Weights of a small GPT-style language model, trained from scratch on English Wikipedia: 10 layers.
Each number is 128 + 24 x the weight over its row's rms, rounded and kept within 0 to 255. Layers, rows and columns count from 0. Numbers have three digits each. The size before them is the row's rms in percent of the matrix's.

# up: layer 2 MLP up, 1280x320, rms 0.0878, rows 394-440, columns 128-191
# down: layer 2 MLP down (transposed), 1280x320, rms 0.0803, rows 394-439, columns 128-191
up394 028:126137162113107140109143132143133154121130154140075113188136152146112148065142128144140122167115149125097129143131125151127111130120124152145119128122130117131155124121138123157125145143119109
down394 016:159123106157130129149136108102141142150147113140182129120127136121169077128139129159132200142157117074129141157100128151131150136117119114159123142147129129095148113141152110138136140154144128
up395 024:139083111114121139155155147117128104164093087118137096135121196131133090087129154126142128112081092138062171128124132174153133168108102131095137095115130162113118139098123174098109146155103161
down395 011:122074106161128114113130067111135157126157131143151071106104096132178113082157123137105144180146130120132151124125097137149140165091121086160120119170150147119126156164177141119108145159171121
up396 038:147100127166139128137127150161101138075124145119101154164100166152136119068134129093130116140107121120072151135149110148135148121122107125114134144116133129130108161117148133124101143180124139
down396 037:100121151146124145109101144135143148174165105148159128141171112094168160103135134127096096138156170117105136098154147109128127154142141142127094126167153091114124108192132164161132131167121134
up397 034:108126124121128170104149099121069127095086144116071128115124176138123157082113124142151113139115113153124117143134167133153128139102098110105160175119150116131105141130158136135137125117127117
down397 015:130115103165127088113113116109154164148154105140138205114118123127201101188188114113110192132183113127126149131133128134131159164089139079128112135151123128130141156133112134096108126140146116
up398 176:144125117107147095069111141141094108107149142107128127123130133137115139105145139189136133166181148121098160162090143119148123135098126120109134144126166128089100130115108075147155115112094152
down398 178:124135113108111147147153085138140141150088124117143154132131117125130111107138128103128130098124130138147101088136110153138107129138129093128140134166108139120133134162124131114091150169158123
up399 028:149125157115085082128131138137127131083099148120081110164114153116153158099149138190128112132132122127104119130106104158133128079147104096136114179131141127131142094122119115130071152131112136
down399 012:126078109138115101121126114083124189127162092136162179090123112105162130140155115125129144152126147099122135131137134160117134129127180120159127127147172128109089139150119157137112136138161153
up400 040:128121122144155120114106096119148182140097138123048135116111173134119130091141130138090181128079120176132122163118135124114084123115104128145103167116130197114129115093118107077127145173132126
down400 042:129113108139171134142119139099110143144153115098157142122163112108110127120127135159118147121152131159134087150161101112139130119110096087109120113184121138126122083158140141157110140110092039
up401 033:124101133126131114105125107149129157098064143129103084137132145111119131110072137118193115148065122143097107107114128119153129110102131124055107155130141170120153106101132094134143105113098107
down401 031:080150075148110134120125130121120145146122113141128107124146106118167138117121108111091128105153091094124134174132140129124135168110105101162131088068122134120118130138148125129123138104118171
up402 206:133129130155106174140104127105098159093145100109081115159125136139138117110153107085146148138120099170120103112104138125159125110162080139121145145111134160148156117135179106139121131121143127
down402 209:130124167116140098086152143095101126159117130117108127113139084114130147154142127122138114135131091085149106147127144121123126136110111121110114122081173137098116168120100124096118151129119121
up403 027:142129116112132097128173126145132138134090145139076141163131164148089146137091150129129133178124102104119161178102132101114062130145129117138113144105127153114157141168128110078108134156109125
down403 020:122141137143125101149157147123139125130141130125115119116112111145132134115131140139107171208163098104166148143149127127131114145133122095132123059095139110126151159159150058089146149109124108
up404 169:127079179132093140127097168130177089119147129117158139081081111125104094142122131145108147116164129134117126155137153098139129107103091088150148101115137151137118161123136152129132100107118136
down404 171:166123108133126155154128158096175117108123103129129144118098152118158137113146117139126144138132105107115093142147114143145123153102124096189078153131143098083125135144121141154121082163136125
up405 038:135131127143093142109122126142089171066071136137064127126113167126103122096098134142123085129097124155110141116127119141173118103082141115134139128144130113113133127184134125173127137150111152
down405 037:073123111102123174149161141170115183109144129112119167092100119129148123120097129157147143178179139118137129129128125131136163150126080146146132111141159155136118135118154151135145141125109144
up406 028:141133139150123112155126122137092141119095176145083098105118138153103123086134135129146119195080119115120097139086135119148072119138141115145167060170117153103123118151125130117097159146125145
down406 015:123134124148121081130127109075109170142158101147105129124142124127140138110134120152153197137157113071128135132148097153124159098112137098143113130157130118116128133165126155128069138145161185
up407 036:127125115127099126174142137154104137101118126114035128116108191148115129111086188151164100128105104136100100128131128097160109127108131151132124104157134110129130161153102138126117160205131102
down407 029:108146098132122168119133125099133133131164120126197142129105088125139157138133125159103108128107104123139105110144079145136175104070172131150116148130167154128144104138136115160118100182134158
up408 034:118101158123129098133141103152136138109095119121081127148106154160124123053118169178140096121065114139138125124134137130135091106121114092136139087122165129128144131127145151078107131103129142
down408 012:145091096156117123148133102114158153134166103152162190154128104130146170234146138120124086132150114121091091119154087136145145152125117102136110137145122120104119125164136139118135132149139100
up409 039:151140130122154119110134161135098105118125170113032111188135183152118166122122119154124136113108117136093125177138122100090140105127101113162119124076137132137148116143159140160098147104108122
down409 041:119145103165102122134160080135114134169120131138140156125117097098113137146132148121133132144149165155149144151144082138110166158128122094176159137174126144149133097129152131086152150112127105
up410 029:088146138094136130132146157168139196097056135154093103114102118123091100115121109102117128132076142177112088122123144148132115091167155154148130119132128127142141116129115145152159106111114179
down410 038:091119117132142147125111125133131149119134102117095147149125128151139103126124154123126132168158129136138124132164158169180091130103108131184111142095133110100099132114099092110155180148140122
up411 055:109119111116140127154164155131143180102126109152117105156138130159099149107137132133155110102115172146156078112153130130149112109129132107120105100127148134145152135087155160111121151150150138
down411 045:129109134140136162157147159119136165123152097131181146119101132131125142161119145081158143132103121161130105129094130143115084091148162123118126153162127125150141116106156149136139162091134110
up412 027:132125169115108120120148112104139164115085107118046130149143147090109124104116138143159140162119132147133114136131144149164102118102125142147137107120120155124121125129159124143122143154121111
down412 019:091142111138142139153127117131115138130150119128204091162147109085187081105161122125100080143147148099134154114150187112129069140148128116126134121141140128140108134114121106139144125105120149
up413 043:119146107157107142110164125124109111089065152155123118168126136114128132073104165150141111177157119141113125164113128133142136146154109126142114096168145147150142129115141134118123136180081129
down413 035:113153125160149107171124149119094128133127109143135144146171133120133128176148085108145144092148122072127127134124134173150167130108109138121134149169102153117156172139127084151102117138137128
up414 188:135132099125135146128130185158122147140130164134151144170114130132123165111132150129133107135139125135144139109150161077104124108107142143139152135121101134134109121155148106098111151160124092
down414 186:152135145130143098076121143104161098078118163119120139126104114116146096116071085134149123113136156139154154117137122139152134111109151140135109131134135143100080143149130124100102143129125131
up415 026:121123144141076134108156162172137113122137094126079109115111149143112135079153139138128142170102141128116168100147138089147116121145134092123106132149122107129162125144150117093144128138131070
down415 010:122093097155105116109130109084125171132156114160133130107103118126174133100149130127146173152155117089112126130130099164159150133103106073154083145146130140084132155150143102128095125150168112
up416 031:129100162135157141132154111158118162108088167099098143135133167135113138131125094132092127126059118175136139156121112092143171090117122113132141135115121133138126134097132114120122136108110131
down416 017:112152114165119146132130089156116154105148134131158106137114095086202121114123123124130123128201084105099112108113124151134147137109121102138111129134154131124098084133156115145146140128152013
up417 027:123136099141131125138157170159133139123106130146138113161118138144129159142135133136107133150147130155096137146109168134179104091139107116156138125115130113143133155144111107157132100124144106
down417 014:128109114140088135115091102110091112128141106145119140142136159120146132101110134129130111150099095194102127153160113138156177106077109124138108134146176126099106128162106100132078105157152145
up418 207:176129159126157090127162124139147095119130083162093144114161169135137138101137101137157154079111111144134124157126104143123114138153141126166163112105112141111119166160101113142118156148092125
down418 200:122126115141181089110127127137162128107120112165121151102101147131118125125150078118131141106133098145121140103161159160129147131096137103096157128106160124147115159125165117139135136126091139
up419 029:133103160133144139129151147141127131119080123105127143137123137113096133144120151129181112174104158155190138142099096100110111127123121126102129108129186162125121098114126162130133132113135111
down419 026:088128133164129135129101108115141146127137122148139124077148116089196151114148129098136158064140102128111136083156120160132139173061105128136181125098119137155123147154148164145124124119125117
up420 031:140146141126092137108129133147138164116109110137091138141187213138121138133128173126168098163093134142119124163119109156149131126108108131114119127111122162130081116142124131088110158122099135
down420 026:099070099152137132142163130115099188108129102130125156077129156140176142122116123139132116106121081121105145132138108134120119074143115120159124131132134194138128102157126140146147124132100081
up421 040:156111112159111107138132102099110137113093169162099115135105151099076117084117131140139127161085139156116138134130141101132123136112097114129119151147142162125149134136102090145116118123139141
down421 015:143070119162105151137164088121101186126169105158138100121102113148152114095133134150130126115138118110127158150124119143142194099116116109169097160148119153098125126148165139114129149168139096
up422 037:135125166119143116122146081150134117167056148158067137110120173136111099128073138120159106142129133160094137128125132117118150128099147092114111126116139162171117129109130111120110108129114145
down422 038:105087159131130176135143113121182135158155135146114141086140123141123158172148103154149135133151112104142157123141123123174101098142122131106134137135159130117120165192121128108115158113157083
up423 031:127072138105142140158151132158115131104100089134104129126119128119142126102108126079121106126125083127108157110132151106189085106131137147121128141124149059135106123122152134089089122128136090
down423 020:121126115155148125137141121128121138136161106125165142096144064123121130117156132129132136149135142109151138137141149131149171120153120116127108125155137145140157147123166148139127135175169104
up424 027:136149122152098098120112104154124143113059138137074087149111166141072130074154162130147136159152121151114175126163113147148096120127131167090109109151119102112113163132149131123170092161131109
down424 014:128101112159134107134119103130111150120168064151163113120129094115255098084133132117109112121123100137135145122116142143135189060101135104143111142137150147126139126133098125137120127109123151
up425 039:146114129125110120129127134131121144148093143178042155147137182138125132101133139144124113146106093145120097080103111093131137141159106178153091156104091088090119157112175144116132130112124133
down425 042:032143143163070110136175145104129113144155126119130103118119093092142135121173134121127080139146130092138138043119160096123129154122132101159122143113125129103126107141110076140154149102126092
up426 177:148133100125119133196122120172135162132127106117179090115093162115086123087125175138169126099112141106098135119105124107121153086107103128143147107130102136189126154120140112121119125140090155
down426 178:145133124132084166141163139116136151137163107115153141149070099152132109160129115146130122080145106094100124125128120141141122118124093115134166153171110128144123146155102094126095141134128123
up427 027:124115121141118121141128164136122104118121111126083130124127154120164123126118106129150108136104116161136105108125128147160166102153134120140122078132112149113152139132113124145133112163141138
down427 018:119122106159150149162119115124139135130164106141197097157144078118243081113134132134126100143152153104135154138154157124119104137133145108136124121142152129130115125124114124135153108101127164
up428 030:141134147113141124116169111125120128101084139130087106082126185163096102165090141116146127135161100134143111123163144129114112119126106110112129112130148127135162136153090111102086128125124134
down428 034:126132122134143119126150144083137125136178113136112094166132122128134072052147151089106124148113167163158159138143144123168099131112150127114126153108093141146139147106115076122112133154134170
up429 039:142107112127146118117125147130094131104080125157121115135139178141134115129171145119127119151096125164136157135124126130108119138122099118126147116104106151154149116152105092157126129131118133
down429 041:118146147136157081135129177107092118133113126148129195135165132113155145141125109123110140103089125078145157142160095139143148112126163106165123123154117111115155134150118099130132130133098128
up430 215:132123111148141117162144137164113087107128098164085147069157157170121111143164132182094134086121169145137142143142149108115104106103091092130132131154163101152147165116114148116129107125111138
down430 214:186152136165125125162118156119139078152107144059146127120107134102079088122147123094124142147111136105126152134150132109138148134135108159108121132112087160142103125092087132196160110164115125
up431 026:126120106103124162109158122121090155112126148141069098112107108097115149079148169093120118159124153180125103161152146136142121093092104089152084126127103127124074108155153169105102121161121143
down431 019:113129101158147127145115136130132143143204112141200135066160060127182085082145112124123096117152131123122138145135161155133120112163146119142114135135147132134121140132175151147133128160134162
up432 195:118079134122104081127169120139115129119112131140132119136138128126135159151081110140118125134152158119092139119156147106133112137081098121153161163119161131089114163132156156122112110132058127
down432 200:132158089081121167095149137098095127123136124106099114111136139136112109157136135119122122138109087120099112103140143108111096112110143193139110121090152179171136130117101145122113107126129162
up433 043:129096116143154137138131132135152159109079142131064127135125155133157150138137160107138122097078114144101151148103127119146099088138127125121162122135160140123122122142114173120080187144131129
down433 025:118093124127102137139117104159094115145150128150187180101144128125149133117133115130123114152143083116087137131145145171089189163153086108138097148126151124093138145116155113098137136128176107
up434 225:118105110113153131147156142162117105137096143148089139121100129148085097143120141137169148136118122193166122150131105138153122149139087124132105125121129120134132147131137133160142111172132153
down434 250:122100114117095140127147104130106122127110126143135088113133143113124108107146122137100127100116095133151104109137148142111148138122122105158130128159120123151131138158158130115157146139124136
up435 026:140100150124122114147149139136123132142105106112052130133138106135102144116144102115125141126153108124110076146109118069123142149105102123108138117113153150095136149157143144129125152113133122
down435 014:096154098161111127126158106126122160118148131134143114136111109130162123108139117136115131146191085110133134130121130146132149133127112099144115118141131131136129122131147092140135143128133000
up436 031:129116083128106139131116145183089134127108138129096113126145172135116147067100114171148137134079130173121124152086137107154118101133101147126156131146149130130102140093130152141122144144087144
down436 023:138118117167117114126115115144100144121143146132153140199120118138172141080107143082164132132131109127093141138127134135143141089127053102165116137120200141137165096152142137106121130145128138
up437 046:122118076149084096138134137137126146105109081157095144107120154124097118123141161107166118157109143139086098160130125114135128129159102139114104136131130149135110140139134139125124105129118104
down437 046:103157144114129156135132184146125086146108176102139147159136110075126090114119137124088124113145166138113137123154173144119158138119129120125102114140149104068126163151099091146109129151128127
up438 028:120141080141112140136118134162126096147070117120106076119123125135098133121129105144132130156132098144141138103146134120129110139096149136129119154140112126107193113075177146090155123168078113
down438 014:132131118156120168115125104105130138143144110147126102113116113144186122109118114137108142177138113111119137184142122175156128156114133108166101130135109095095121122169146116119132150149140117
up439 168:089103131164100146136120087091065129124118147098127124129175141141149109128100116108118104110108121122147119189093086141117135156180197108160119121161114123148115116131146164164145126133180095
down439 170:108147098151150094137080144163127124122127132145139134150122123170213153104157131095117110115120141130103113146141152140082164152164137099142133178168152122090111139081115130126093115113092077
up440 035:125162129136099047130140143149113119127064135130085137132112158167100142131137156124140102137118117136112152124092141131143118112130107147139121146134125141106161122125123122107101136133094149